{
  "n_layer": 14,
  "d_model": 256,
  "n_head": 4,
  "n_kv_head": 2,
  "head_dim": 64,
  "d_mlp": 704,
  "vocab_size": 8192,
  "activation": "swiglu",
  "norm": "rmsnorm",
  "norm_place": "pre",
  "norm_eps": 1e-05,
  "positions": "rope",
  "rope_base": 10000.0,
  "rope_fraction": 1.0,
  "qk_norm": false,
  "attn_scale": 0.125,
  "bias": "none",
  "tie_embeddings": false,
  "parallel_block": false,
  "init": "normal",
  "init_std_qkv": 0.041,
  "init_std_o": 0.0509,
  "init_std_up": 0.0586,
  "init_std_down": 0.0586,
  "optimizer": "adam_hyperball",
  "lr": 0.00359,
  "lr_mult_qkv": 0.7,
  "beta1": 0.9,
  "lr_head": 0.00672,
  "warmup_steps": 200,
  "schedule": "wsd",
  "decay_fraction": 1.0,
  "decay_shape": "cos",
  "final_lr_fraction": 0.1,
  "batch_tokens": 32768,
  "seq_len": 512,
  "doc_mask": true,
  "train_tokens": 326000000,
  "steps": 9949,
  "dataset": "wikipedia_en"
}
Each number is 500 + 25 x the weight over its row's rms, rounded and kept within 0 to 999. Layers, rows and columns count from 0. Numbers have three digits each. The size before them is the row's rms in percent of the matrix's.

# down: layer 2 MLP down (transposed), 704x256, rms 0.0587, rows 131-197, columns 128-191
# gate: layer 2 MLP gate, 704x256, rms 0.0585, rows 132-198, columns 128-191
# up: layer 2 MLP up, 704x256, rms 0.0589, rows 132-197, columns 128-191
down131 096:481497508556502421471523497529502473503519469495531493498515479510488488502518495543508503540484478492489481479489501504437545454491509515505471513457519547443490488487509516472524484468496483
gate132 108:519476506479482514467551539551483495494514510479507433466485524523502505462559482495491532433547492446537534535548495515522477509520494486535459538444497506528499469536534507530486473477502517
up132 105:491501512482508459532470508436487477494510516493508462506502528493524480499520509522561530505519464539499486514433502523536492496498522488503509484465492527520478510534510466544445541465467524
down132 108:488503508504516489540493506457473467475488460493501484500510552523505485537493514529510514534499478524482482517483507492479520483490536523474537487476489522538467520532489509547446527486509499
gate133 106:533498483491473492514468563500549534468538496493533550520480469548536491489532527494475508522497532452530479510533518523455503472515515552510529525536510529487508506509495498516524530517508528
up133 102:535496520516507479532459495483485579480494496535479523502481481542456482479497505522572476496492476495515497512489521494488520501471479457531507476456500487503506489497508517539510509502531520
down133 104:506529518490486516480487494485479525518502526485459506455444474469500483489533530522523469492538504485533519501496521486537495487495488480506514514419528496520515483535481517519491505500530466
gate134 118:500480473516492519432525509547499521501536515502511489521486512433553489499539473527502510461456484442474504507523492486476493459494473504502473480523570510520504524487526523506496490486530488
up134 107:537478470476476531463561490505508501519527536511480513493487472492552496495507456492497475494493504485498497514529512520481497509467521454525488472540524470534506536500481517510474481489508500
down134 105:531488500492535519541484521495485501509538497488462492463509517552479551493491504481500470511513544542481457514494527523510525524442481513536515504488469491507473506538465484491463522490466488
gate135 100:493484493535513493455484549519457560500482508474473522486510483519494556511506498499482503505496520496520498459507497551513518525518506517535508498521469502517513505514505481553477511493511504
up135 102:470473467479488530483498536488542467501522479519510456472515481506535447483492529535495521493479443453499538509524484506500516464492547480505500518442499519544462498495527505505456475455540504
down135 103:488469508533492500457503524514470543509486503544499489479494506513484519511493502510478502486482459499533511468524488544490528505502511517556505511468479526557502513523470499557446485461543511
gate136 107:463495509518507466479479507524511468470478504520505458508469504517492546486523518508463517436523489492506515485510424502494492479511510521496471497498444486490499493506493458482507511482441525
up136 108:534463486478537474497491454514455483466517486511527520474431545469490525448504512508477522506478520490498502533524469458517467523504492500517504487466475517534515481517491498513483498474454504
down136 108:525473466461503500478481483476421510502507489477513529508458530453503491470451495493503499582490525499494451509517545461503503516506492501513528474493541520559533490479501536521462475500542483
gate137 108:457496519522522551475487529499481475458460509497464496549543473527494531486529514488499512465511502517523485479521493496521491535490523505514488521523506470521495511508523535456517498500481488
up137 103:504487528503478503528512503508491528459482504482497469558494502503465492470511494521459534478504497512502497471527516484495505470486506524507512483486512500503533548539508504522533446485459483
down137 102:489486492473466469544497479535469534494534534488501483532465516457466491492480469516480503500516567522486526488521546526495529491515533518477512487477486520493508515510476456513502497484476487
gate138 106:438508500517478525487494487538497497470515494550535524527488490506548486478495488465476489489533523491482539483528527471499448482510503505485514496520522520493533507509525518500519440534527497
up138 100:492477521475485500515529518473514511475511495512516470497453498462521530531467482501520514485502462505495502513501484534484543478566504503531533533523539550506526504506514528525505539495488551
down138 099:474506524479458536467525430510521510504507484495510518462514541496529499482522537491504489494490483488509504457537535503512457526475451553510511468509495486489483487527518493489488517480495491
gate139 097:497492491489497483503472464456496531482485460510467543493497541481486485490501483472471521511507520528492510497529491458461473495528472457487535482496472491494516500531488477492525505517509503
up139 099:509522420516499467492479469538495522473465465493492483461487498509478508514505542503475510468537547473497521472484490538523528517454469549506514492512511500490475512503518504485480499519536520
down139 097:488479570492492543508502540472500492518528537507504494540533505503529489492518488504537486565497465531526477527514499456475474491537518471508488495507497491491543525494498506498507492514502470
gate140 103:541449470454506498456487501500551463470521510488474482522515473483463470437507454478456472503470490503524489496508493549490456480487507502472460501461537532543507498532494501463487505464518492
up140 102:490476495497547478488480530473511468500487517490513512499507493468492495469443495500516484512516459512484499454498488500531483471511493497461515501484541513499423522526508537475523524504500519
down140 100:482530513512468529563455510488444533510529462510523515519468517519525502558480535529529532479527522515493501533492537449505492503496497475522509509512467507483466491476504496513509492515519532
gate141 104:486482495514527503526530482457507501527476494519526515429509511526467489538467501515506486545497474513506481510474535442470494500499510465501511484511459538517496504450482518466466514511519466
up141 097:497516504523469507491516481475492504514467476486517480450480510509490504547496496531487490496475541525521533520453505466528520503520504515515507495527506537539508510513532490483502556478529489
down141 098:517494491459516487498509521550481498485525513493488528540522493499521515473509502470509503521529486492513476483574481538457451495482487497482493517489494476455501482498462510517510444508473501
gate142 102:480516502520529496495521514513487532516532526486455515535479523476527523482488500493494518530469472515503446502491486513502475461492492526563531503501469506499502539458490490516443483530503522
up142 094:511492509483466513473481538494497486502489488533485511469520497484493506522508509508502517483550513497487547504519455481510532512521536488464486502522524489544484518489551535498474468498538486
down142 095:484498508545535469510495509524502478567530509477494478508495472526489510493478497500484493489488469519498471476492501527478450481505466501549499510501485512497512509475483500494513494526497514
gate143 097:472543465465529520510490541494494503512505494456465510495491477489492541478506547513494476520514497482501494486539508574488536478542518490526490453493462455513471511511528487507509523475497503
up143 098:524500552528497552464484494482488491527496558484507471524460484469501526541493492514497482525514497488471499529493497452519506458486513506520457506506492546491502499525498504537494510452490505
down143 099:522483521519506500448488498490498507522490588466506494530476455487462552477489510526509442520493484469454458506499489494466495469533485532512492501516508461477516493484468518537510488480524483
gate144 100:479546487454515514479468509524548461497456498475523467536503460511466529498531491479517478481521438497488521489490471530537511500494494511500446537498521478469476521484559545540524525503487479
up144 104:486490516493516560491506490508514501456479478477495524530466489501485515485540482508479522524525475513470502514506467517531485494495493513494467549527562461483517512493531482531560520502504496
down144 101:506498495516522528506496512481477544502474484510517531502501508478528505499488508528469532556461545516456503497512524484505495512511465491498494527509522463513539501465504489537537535508523477
gate145 102:487450479541505533488491507518493511473501475473473469525504519573526494484541517513466500481522512477482516516472442491505523506479503472470459498499478457480487476463519526504504520486491484
up145 107:472547528516498507531486494492510474523457494507459499456506462464530504548490510524533505468514486531494508511534524539547498466478490532524491489496530519506508509546517487480488482512496544
down145 103:456504548530470543522535467472513465532504521464474479459523482507522497512490527561463488448470509517479492530523455527547485491487467510522432493468504479477499479496488528488492485520502497
gate146 098:504503481524498502493477529491496541466499526488442535477504486524532466500512520476495515477524517446555518476562492527509530483479537561489456556477473516511473513517557536493516551514496496
up146 096:516495467517458475556529469510480494492497508556461528453501543503526480504515496492532544512523506445518520519510505496425517530496484516472485507478490503497453499527517515500494552500453504
down146 098:518517490498426459523518445520492475455500470525493523503512550508509498499538481523508523501496499468466520495496516501432530522532443506465510506512513482525466482471484503493490520491464509
gate147 102:492499519519523508501512454491453489516452491477484523513513535481478483523496504515529466514504491488469484471522495541484492521509490477507505472480505523510525482452488446531454495484490530
up147 097:439496528488483486486533527520501516473549537532544459500478500505493486566461477507495514477517476515523558501498497494504483507482476513491483503532501515518484508450552508510538489502519489
down147 103:547532519524540536502490471470483498531462478461479536510522512480488492465525523494469484528499495464493442485525512528493550506510535467539516487489491496486530459513460480489482489468492518
gate148 100:524542484479488464518505515516468556476513505524505520491508473476505495508507493485493525479494511534529498504558474507460517523461456480484498534518506402485514518527512478495514501444532541
up148 102:515523528446454478519481520483449500501558491530481499521530570463462497534472479475467528513525522510490487502499523471481481510478512481495497477472538437457527525569470484498528468461507524
down148 108:493461525481476529494492487504478468489532498515480485534516525502487514519492503506509507509517532468486498507463538504495471488495525511522504437466509556494521503532499522515507520509490470
gate149 102:498492475504474504478488490508502511478465572520532507474523520508496474548523490445530479489515448506524481492475534498538474480467504524476496538516535508486493466533503496494521534526539513
up149 096:472483494550501490533520471495490506504480501503513492497493521524488508491546525501472469524450470509496488508504494503507500526509484529513526470506496474524501429506465490490476526471515493
down149 098:532514517457535551470473512533485481478551467468504473499520469490553477489494518490522493514548533504477545540502456467503508480490465517476502491471485488455505551495521510473500463511466493
gate150 101:477491483484556480490505510502522468526492542516549514513491497490540551529501498475497504469516518484506536465491501512533521529513536509500476529452482491477445495520545507514470527515520461
up150 104:485479439476491494514516462480522486503513551524512497495473505525531509512478495471492509520474513491487504462505543496559493491498575465465489504473468516474457507540507486525470497522523441
down150 108:509501483519448517539483463483497501453513475515464501499499489510469453474505488525495502548498485504477464529495498495497482451460526477467506476506498504485542521536485440480500483491486477
gate151 087:517538485497495500483488509514509479530474491503522485504462483485497535487487517502538455464459504506521466458481507456539507488546522472512507509524513458451487472469504508510500496502521518
up151 077:525511480523533483464486498506525460482515507523477527507511501493511514493550478528533502508508478497540493516533456509459515446527464493524508459482477542511489498506475523487489496493477467
down151 079:535511493513532480520528466517480459429477504533484510497519498469538460505493522538522477497493471487524482471444493498525505501469510470455478517485497500520482503502479484474505511482498485
gate152 098:474540498503527483518498492441469504532521535514487515530512480508480481515475499513500480538487475524516489488519521453504506459482492507501505497478476485476439479511484524498505495504529500
up152 096:493523469480490533474517555516522481523521505537520501492510518478497499487546491456453485477545531496513532451506476488519507479506504518497505530546481499481504534494522523486531474482541507
down152 095:484524522515523494492538530458460501554524528509478519501509477524491522522477492529520477507476476504494504509506507463497512503480523527485496489463502471505452473517495492507507507502542476
gate153 105:518560546482502464503476484460474526484516581527515491500545494486494512489490498517499476482534547498473523518505529538485483477464512533500508479466525495508467526536483503511512470512478490
up153 094:466461487496453515491516542515553479499511473516464487465435493494523509474476487503477537439486461534521487501553481487492502463494466508500493497530546501476543477464533536508503509536539498
down153 097:489490498455486459508489526481542524534519516507516485495509513511479526442521508493494500452531508501480509499510487525509521501495474536475511506485489516502497520488492535486515488528540476
gate154 107:541510458488487491510465476540537482523468487503467518532513551553505507449493498502511470482497497464532498514485518501482519516514472449485460540488500467468477436498508506503528549483487498
up154 102:496491533480484537488484493520525491503495511516490466476535486470499505499510498525427498496497566537485503460523503547504516501494539516470509530504518493491477511566552499479490481519492448
down154 102:554491481438494519490503474553565518469472465462488479498465535511478484464500505503458488509526572522500446483476473536491503512522518480497494518510499495493479463496499518504539522502461502
gate155 090:518480488549495523487510504502510508489475519483489509558529544501476490512503459522484498469474514503529503536491550488526520545490477519525482491455493528494511432517493508496482521480483516
up155 085:493512472477494522475514519484435499485452479510495531505471488476475455561524517546542579488475495513485485514532459528494500493473462498495475518464509509511503450524488494489503512519440538
down155 089:494468459504509506513501462497496503473492490481495517479510539470468491515525463550495534499461499499457507491517523515510512522478496493524503479479506495496513494499487469504475488520464537
gate156 105:528488498509498483451504487489481517467463456480479492495484510515494519512523482558495564464484505527546497559480517481534532471486542524500469458504491495512497510533514511493479520524494512
up156 103:530479470524491530481491470460487495508450421477489479450487504520505510496465500486471526513472501524528517492495508452519497478474473481485470504518514490510523528499523526489519478520508509
down156 098:466536487467494484550534519514515488485549549518526517486489500475514498509514523461515467522537482493469477473504470555462481532520482484513490488472505511496470493488483459506488512475469463
gate157 098:457502516500526474545505451526489498523498445484513511491509513522489505495469504509487500535493485535475470491520506471532467486500531479514512486502481528491539533505480492500503463520507521
up157 098:476540495516473523503525519522497501486546522473463517487532536452487511524472485508510522486496466537545498471481509504477510554479487509505490469535496493500537499519535473441499520464483492
down157 098:510445511464529493501530463475520499487471481527553478493463468525525491499518524476482503525473533472462501541513472504502499449513523490512503538486519514492461510489467511556499483530514491
gate158 105:548467456508474461522520495495519505463524470479518508472474509545505505533532494485483483493507500481582520529486498543426449505535499518550514501527559495554519500501512529527454497512519513
up158 099:506549542492550498508481492520526520533486504478467527484519493504506470524448520494562496505497492487471504470531479536509468515522483491480502548448487548490463503512516475442504512464481479
down158 094:446559539495489469482518488498477502504468542555511523528472470469535506477490509498504552505500559538450487502463523497582517513491480548461482509507501482473500505469477522497515509479481504
gate159 115:461566516490500538516501476521459502437503471494491522519506484492473512489495485500509529522470486489489480518520531492524475516481577493529522489564514487473493505493465492512492512543477487
up159 108:518535549467513466476481514516529475475486506512479488467480498524534499499510524500490487513556490483516472490498504498498523500509487520513491510495468477498472492514469497509486552501574515
down159 099:462501463522488562534511491508453514504536467483494537527540492500499517492490502513515516511431512499475521536509496539502479522492550503509477492526530522511499491472538488509515453511446489
gate160 090:474408465521509494505504513493483439465475509447509449467516538525521490493507494517506486526497467471526513451498507466503544525532495525508478523520502454487518475501516496510470493481518513
up160 097:517471456483462548499482480551463474492465513471534459492524500509506490514509499484499492515505486514490548482489506486469511484506516505492479511469491487469538513508497501499431498506500512
down160 100:532533487486473550497486495528496520517492526503500504513488494492486528502499517478507496472532512537474524507516509511494452461466512499503514481475498508459513536505500494509473504547484523
gate161 093:497498473527475537513487494511500476481476533502502503510512463505505498514527484489494491498494480495524506492490461501486501483498499536513481476515507492536528468541504492476537491485455541
up161 090:528526467547475525500465477499450542490496544506530556518482527542499481503512480458513461527524510508488491504478531495487475473519524505520506525499508464473535525485467477466501491466513490
down161 091:511493535505513502482475488512465549497536501497530543526503493530528519497506488497508508508528505487476488491488554503481528540530498461490502494491504500475487532508500504543481524493542506
gate162 098:539495522505533482499496509507529478556508476482494485482513514483557504471543541519490452474546511463538495518461518501446504465476500510501476527537525468488493481499550529546513497490515532
up162 092:485512483494478502491539491503546514475470517512542486495511475491455490516459461499473577502474488537478474517549505494572496568486526538504513463448493515520488481529458473507497468535503490
down162 090:511535493506493511486506518524519492486521474518511513496490484505529534480454517521472502456519489488502538536484497481472507475482510457469479513510495504504529485496552468551519512463520520
gate163 101:462521550514507453499526495507485507507457494512492482501511551546492484503490539505479547512462522523517492554495515534485496437528516559486519533515479493489484529507497484461493515485489501
up163 097:463481536505472512479474544506504477483527529495543475485526474498492514510505506509444461448494478509517501486547487493506516541507457520467502519501470499542527495502537514530511487480516492
down163 098:438512547503491444481517519502484505508476490489494455489503533504495483502478523515437531504493535515508487547504521500504510478491516536477514551485470484505509537490488498482507526471491488
gate164 100:511509453491522478471489496516525530504486534519538485533508424500531483441517460516529523472510499528475530519492478489455501534517502499553496517546529512487461500474483543523522484474507480
up164 103:478477485471516515504477522503520440495498465488475496500495470455510524507529507548524495525506480466540516490484473510517548473531466517551488511451522515536484499516527500485461538519519457
down164 105:482488462466508477483481491496531478488517533524523498483512422492519471419520477549535513504477470499490542516495453477503496507513473494568473526500513523506459478467483521505514493507508453
gate165 100:528507520510508561499503475549470459525496462484491517493529488486498537470501540486526511526505503523486491501525490531479507464531504477495459484519451492477513476566494491470459524486459526
up165 099:542511504522513525537527467500478493515516488529484516483521517527501502474491490487552509519512493541444491480523487500500474476554497528477475466511483497500494503527490484527481489555475471
down165 107:473526495481522455498546492467501535464518513502482488496494525520511459528524457525519490453478487488506505486480512481493500537519479520506533504476525472551482524470526498516506490530518463
gate166 096:516495435484460527485488549544525500526540558487536466500523490473507517502519513502493504499489511475519490500499477509508525527511517489524500522534534464519544493530495495529472445530526505
up166 096:549525512507511502465548503478504483506513497465506528532499537455514482463499497496508471488488503558515489489449469568503507535529530467466442517486492472491500469501524473549500514511486530
down166 097:498535498487518510464527491474481508540511483486507512529506496469510475498493499492493469477547500494469508486485494536485522513510534472492495480464498526486542479493536445529480438479513477
gate167 099:494460536493480480490450501534515518477499487501489497496483491495474499489505478514476563501489478500471523540542489477468486500527502491491454531502507413508485476525482534487563485489469494
up167 106:549487491486522471487471476479482521524452477540470538461506543472469499459443484514522506491498515504492472521473529521476463518482498483488520460493504517484512475486488502526492494476533502
down167 105:528537496490512541505532512451498501512494491518511500496526492527510514517513554478538457490505508500510500467432521521514543504483505506505546458513501602473531492504509493511440494515524510
gate168 103:507491429452490487490498480573504503479486486521540494524476444507491505488490498471492564488461476518484479539494494491475493466478497463501518544498471521532548532489474496481507500489482509
up168 099:462538472483487495503491487521477508454517491530492504518467471481504503502507528484519554513485524553458469497496479479475477469493536472525545510500491526492499543554471473502499503518469465
down168 098:495474541534508507501493486435508494475541501496507527522536571479484508534497560529508468514523529462479492455517492543522487511514515508520509491493522505466468469526546515498508482493578504
gate169 100:489510474546539524461506543508537466515524498434479487494514499498530525467496512494494507470519506503497544494525476516476477517563527518493508524499512480481499531492508514491515460506508552
up169 105:494481525505480511509485512505501538496533516521528470474483526500541480506505486519504509505480492484470495460470469525504544519464479536446467544499530536503518512455510470522480442552499466
down169 106:520495524525545529509506540461528512540528531451523501527510527483549493508513504542498493506510497503473529475496434508450531526492473512456510526465533507509510518461491469509501405539465484
gate170 101:514482507480524488534489474483501524495492474514524532491518509483470517487474478503492477532511490519491505460516521472506483490458511471458518470485506528444516504511465478463486476524556511
up170 102:466505533523523484471513481505518483490488529464497499485535523543471481522463483508503459474534457509527440503480519513491475494512514509491453490481486512499484485500489456497503538500505499
down170 103:533506476473482542533516526516481535513507495533509510484471468433545496505554508527521491523478527498505564501511483470506529500461486529517553519509519459486499509469557547501504481496513484
gate171 101:494497516529519515504533514529497523512496499475539467500486520508491463520500511487504479506525500482469556492522487503502497447491534534484509491539543480467509506517511536489561490529469524
up171 098:466488507473514490474521483577511504504489457496472483497518512538463503481533528508514506514496544540499513469525514512503498501514483524516473506456517481485531520503548506491525553493494489
down171 097:517526501533494511531528543482518528467526542479538496474489490482491488551501442478516486528514474447498506522491515495497528475465535497461511532521513489509496499487495537531531476495469499
gate172 096:485488494491491527489466473481515505491460497505464524485520504472500525496490497496494481535492514436487543461449534507554497481494529494477502511459480486459476546475476491496461468490511513
up172 097:509550510500540493449511457472496542481524481484513472490526543483488513523510473430491504518482488480481528516486508473530452454494517473461531461465463487468523506499497474469510507490526499
down172 098:530479479523483494535493543536507474494503493503504500481473498527495434468472516536502510458494509541510463530542458488471527521497463493545477518540510540549496472510515541500509514508472498
gate173 104:460474483509494523528475520468472515511485505479475484511508494457537511445475494503514490490498548495499496529491463462465490473539489471526514503467435542467468454536474510491477524519484510
up173 108:492510491493483506467477513492536441526502503502493471519496516507531483537530541516456511489505519468533478448478487543490537540477558525519483534510496436512478513465558511510521505474489498
down173 106:477469516496475512508481511476485512519489520481463475512499483436517509441494525488482501495459547494508501509485468477454468479501504469525516510466453515482457452490469538503488517500484516
gate174 101:455505482507473532490474542510482513508513505454508470495499503506495459542519525491484454491539531489498537459492476512525512531452513526477508481528517504485540472479530533476503529483480487
up174 098:530459485459501532488511481497480500479509489510532488463494466483505465499483509527478502494497570529509547474489465515547497508464486491497488510529481482473527495508519500516506494478475534
down174 101:554457505435490484491507467509530485463500473524511500481520496480512534483532492514476503507483529532487507525502499515542475491521501478488460534486490505486513541532500514525495475508525533
gate175 098:447488456481510499497498539477484557486519506425521501516489521487512474536513543532547485504542526441539536497514494498571530526484488515484536506521480471539479481472501527518510503483482517
up175 103:516496443470526460510498514428496507465516464493493477472498541507488514502518495522526445477506512506531475545513489473535485521481486526481516498521484531507469489556489494521500512475483489
down175 107:553531483476498466488509482442500484459497444530478463496534503525473571492502465493479452512497529517501461515509487459466495491501474514499487492521486539472495515563481480486491503469457444
gate176 102:520484494517542514499486508495462549505502523542523488455545518529513502481508496517486515482459502478508479514533509480526472499487523496465520516537491495478438527509507521507511480505498471
up176 102:514496484465504461481514504530494533497542507523513513505496557532484472467535547464526504521476521564494555501541494480528478483545484510534539511511511461489498491488499474525512511502504502
down176 092:472520509483474511519487504486512458507507507498491519538489484484491548535478472498517509514531485480496475486468498525473529530490500504478494458479500553504538499510509511470479493509435531
gate177 096:492506497538476487525492498516515507495539533514493433474495499475519522502504517517482486465501499491533531505515513525475541502458464528506448522540533486558460530466548471518486530470484512
up177 103:486506470524515496503516545505508464475523486479516499525464527487517479548466524527512500521503489457525559507501533453504501503538501503506475521484536492523523547523477520512488539478473513
down177 110:493498468535507497482507529516521482501498492498527487503476516480532462539472507513492504491480480485519563536505552464477493472519507524518476517498553493519512559511490512534504542463468500
gate178 100:448488558475527518445477478491452473480525501506469491487529511464511462486512528513503485513513540498530480516513489522531565517443525470494515513508563536512505535534530471518529530469513449
up178 098:509479448515504490498546499488532496463459458463506528484439472493455523536476506517504469510509494506470481463480517468516506498554508502506490500504467499458525491543477438487469517531488523
down178 099:510530476521471495529505548533503526545480480473549494552492503518507507470443480483512486466495483496489533460466521461501460491493483523524469476465499484531487451459495504531496496510554502
gate179 092:497500515469521512514490502500495510480513499468552475502484531534553478471517507510544489501484524488516445511505504478517501527491554519485462527509495507472513457476479502485493483470497511
up179 088:532520486518450462492531484507483527493492502542513504523524510519500461530490471505533507527514502493504522480489452514491467489538529511492490487503492495480542510451502516446482499485510506
down179 089:477480507503497491480519500505460506571505504541525529510509474460461500469503473477487503490521492506456565493470481530514515490479475523469526493516477492478530489510510530497507515497489519
gate180 100:500503484505519460562502504511482498492478502477502528504524462513497492447486505481460478479499484483519451459510520505486513530504525544536446476486495470518465474478518478468471518474466507
up180 096:508535513487474490487487533512528492491465491509457510521465481540487565513526470500501525459507520535479485509517482541502542538482488493536489480490484487507491536477501473493542488492550495
down180 091:487545466491520503524547472503514511458507478484472510502514510513521528476489483517506487464517511519504480497476498516493489554494529516519486450457463457543439512460477486504502500454471466
gate181 091:514504545525515518503498507493487500453480521531533506471527491483493490464518501455497509495513522542507488519512504488504447467530509509532481507528525467493470468444518495516517482491549488
up181 086:496548491517537504519512487495494511499499503528476506477455502522485474509461520496529519454528500500460431507461533485479491514502510505505529499498517471505444508448490502474491491507517492
down181 087:538512495492490524490482489539552527519518509492493496527534454455542549517482493490544500525499490492491488516516524474515532499509494522512454520478501487469509521522485555495534520480514498
gate182 096:478494485537486459534508498493448531499474510498452519526473508486512496505505492476493529481498479513528460477534480542479534502513462531494486499482486467467509494536474544528512505486534517
up182 094:499482506518468531488485538479508489484523420488503500528508505534487526524471470527514542477495511518541504515521496475534512475490548518470497482493489485543505481493513513524530494483511519
down182 091:473490485530471466518544531519521533495490509476485564512454540463513460478490493514506493496484502450497523427494493504495494513475501507532457485474519528489492502498509505484517485495526483
gate183 100:475480471519508482489481517515493472519462470485491504494494495496494452481483519514527462482508487493488503495524489481497562505491497487541517528472490500506448514518556513468509495505501503
up183 092:439477426473494491467484507491472462481493484495499519475505516469461484504487488481539487467532485549472503504521551479501489510516512490453532502515457492535460495520505516479489511575503528
down183 095:480510425448506508470505479501476522485526444490470530478515518501480522523483500495488496508510500530458462554522506520522438478529543484468505474482479512513504510496519480468485484505473481
gate184 089:478517503488489494446503505508478529469504497515514505493490468501452533512479585477492445498478517506482489523512479508529532496480468458488508475493482526515569481482462492511498479517507480
up184 089:531467490515466476515478512483487548495472482504527507452495439508478496534461524514522486508505521441531495504469508502480525476529511509507538510482484497462547515502472501528478496470504471
down184 092:484492539475523514505535492498489480507515513527488479540520535519500485493467428513501525486489493513499478448516491457500477481497530508523470490511519464520491539518493528494508517499473509
gate185 090:513543467490490459498499534538491476478522485520521504501513484525539488478477529524462496481534463510471499480548446458483500516487506550488469535476527520499479479490514538511509514523473516
up185 084:491465497512485558551542504475547549503520488440475532491499516498536518469517510534550553500499473526509477505529538525535533469515496490484455521536511485525544516481493477484508538433511509
down185 088:546476486503534483513498505486541524512538499499513486492492520528524508474493506499508506449553451535472506499533495497470491461487514524480455525463535487521499487492514521518548492454506514
gate186 094:518458504559523536502500442532468509506512525523484501478499498507449494460536485527495460500460506482493470487509529491579510520498484489505482505498488501469502485490466487510498479497473502
up186 100:493486525559515486517502533469457530457499467497458469491498540519479495489473476532510545507524499527520554508513505521511478454524500524504524475516484513497500488520489499512506470530513467
down186 098:498531472410476463495490501485537504538484528521528513508498479493551508533515533437501500519480503516468475498480480483441489497495528474490505480466509498520499530489543527489521529475496523
gate187 102:523503488496464505476518536495499508499481497481501476528476509487505557471541509492511504533498456487509495534524507516483526534513475500498481510446531510488496508520508552517491515504537515
up187 106:494477489501520436492534514489524510515504495498463481476492506525513482513481521514510487484509501522551502502467501492494491509497495496458520500509487446489504509481516484503476509459533501
down187 111:518503471481508436478511511488508506523496517477471461506484505527493512501480517512497484496463490507564490522467517493482513527495503479458503494498484450496488534482514500538469505456537507
gate188 096:447524531475480531511501529490480477503526476513488509528451471519515489507498490528467527502532513484557495479517562455555499508470508498530471495481483507413529473516514516493472509497510465
up188 096:510498502541465513496525520553519534513512484512519483524519492493516511488500451498518501474490478495503501497512462533503520497514509483485502496538522490559496505470516539509526500459516507
down188 094:462493551484467517496461504488490478500529502509452505502469469507532474518530482506484516528514512471546486465516536492554495523496485506531488490480484497419528466513522562485484489511506522
gate189 105:506508523527460485528506509494514497515506483556510506462491514496543519500494455501526497472478501514542506502501520490509467476489517518482522487540477515531536502518495504498503477524527490
up189 096:515517511501493518513509488522498498457489484517481486485453518543538513507504554513514525468542470513497497498465494500504536509513480507506521472538551507553513496475539506464474491528525477
down189 094:449532487516538492527490503565495520531497502546524529527539529486473519465498548470489517502494545477485509483549493494509488500487565483497501544464447505451484481474493510527504509465490523
gate190 089:499501482492540504475478496516477501532487533510495497508497469481496517481516521506477519483498471515541501491518488538525478517512504498501464499506521458480461508514521479527495507511528424
up190 088:498512465468492527468495505499465512489474513497518524499494473523482509494496479474527525518502509538467529492501468531567485489519509524520500483445447536480524502514468493462492463502481479
down190 089:493471538527485501517474527489480496524523481503472495506527516480518522531533513527484493472524546535528470478504484467479504496449484520492515492501510491517508478495492481498492490510517511
gate191 103:468506476500492518486462546470511495499523502478490520568507534441501547465521519496522470469544491500532490463490472486501471525499454506493506530493516473539503501493494547481551478509497520
up191 101:533475495527511533477503526438477485517522477485492550517503547474491509475513497502530495514509501497493463500481523441516429501515466492526533515515482495472528507512469484477495515520479475
down191 105:518492521527508476491542463537476482473507480527506513464471467552498462527502507533478515518501505486449464539487520506503527495506534498498484499511507517442517516532460446505447534504478437
gate192 101:487497529525468512502532499527463522511503484468528492472510491516539494543498480504508499455498539458490519472525523475491480512475466524470524487438545521487525509499527507481517464530541484
up192 102:548496502550465505492508456529520501494485461493524502493511554489510548488482494496532491528523508493511472541494514519487469530505508493491512457516543505467539481487468478521525461491472494
down192 100:492501484483515503478483507484529482508507478527464491485480510474464524497485532489492518504453477511531462536483516530486518470495511465531441492532502505515496477495504472507481524464451516
gate193 097:501529495510478518474448507521484459478499486513513434519484477503506522519474495506529515492449521492507517486512485507518502527500477481483505543541510522537503500486518519547501478530441497
up193 094:474482456515469542494511528515551491483493519497453487486522511509560512531503493529438483485556491504508480484497504521491561512494507587558434532499506497472450474469507493529484535479530489
down193 101:499513474519474503476466537526500474492496501495483424490490486500511509511488489506516507485492517516534502479498467490509498526501510522509469577517489493507462477477523506554506473502478503
gate194 104:493511541497527521506489448487467495477443538490496506507525513476506545460535446504520464485516514515467506460490499474499495514503534517505490481500484493484554434514451470501511515517492449
up194 094:537468502482518508561507497497494532516503512485521493497472532520572511458500499510469549481510507502489463526517480529499493527509473465520501514511531518486523475523475503506468521481531506
down194 094:469476463514498491488494491495566472499455540487452501501518527510473487510492522485509482482521482519493530481444509499501506478523474518507487474499491502495507503469488484511504497519468502
gate195 100:501486485504506495482508522544509458519457504491469443523497516518547497518496478509493546504497466482505484529485514500508506542538516483497499531522526455521501537507538461521570478497522511
up195 106:459501533482443507513474536499521484563526529544502489513518484493526523508487484505465495490510475509520511498564477466513508484509503496422490532473439518470509486491504534504516528548532508
down195 104:498490515499476497501481498499530453540482517486475488541521513522526484523496469503477495485504434491538515523503523486533509496528498489465500547490486466487511512493517484504569530534495539
gate196 096:512539443466506533534494511494505482457490475537495485506495442477505505541477513545517505519525528539504496503508499523508524492468505487483485506510500471486464488539542546459548486502483453
up196 094:536496487543489525552489514479512480515470447500498499537495481524528511496533533501522448494470430497490475477522501485439548526550496523509511528480499511500455480522469503537474515516508510
down196 100:538469506489522473493477466541501453521491474488469520492456512525514493489486508519493496525488456423503495493460505508500492499493471445491518434464453504478504521479470472483471520506511546
gate197 094:502515470513464439484544462533508503555507446501502486537517489507511535484511495505507489511460444513470465501526491476498520495535504482473541510481508499470470486520534550547509523542489516
up197 094:494507507494541542461514500499493511469503525504483482499481513478453520502498500509482508490473502532457534463508550486509496455461544493513485489489511465491458480537478498499535477533504515
down197 096:506466501504526566492471546454505482458521560512504500469456550469491524502489511507477519495465530496506553488495513506495519488464536514509481513527503509517480533514480491479508457502525484
gate198 097:491454473480482521479464552482454476504524456557479494509531429525480494512517497490480505523497457504492500490498497487505481488514517507495510509520498492491476506545478484507471488530502470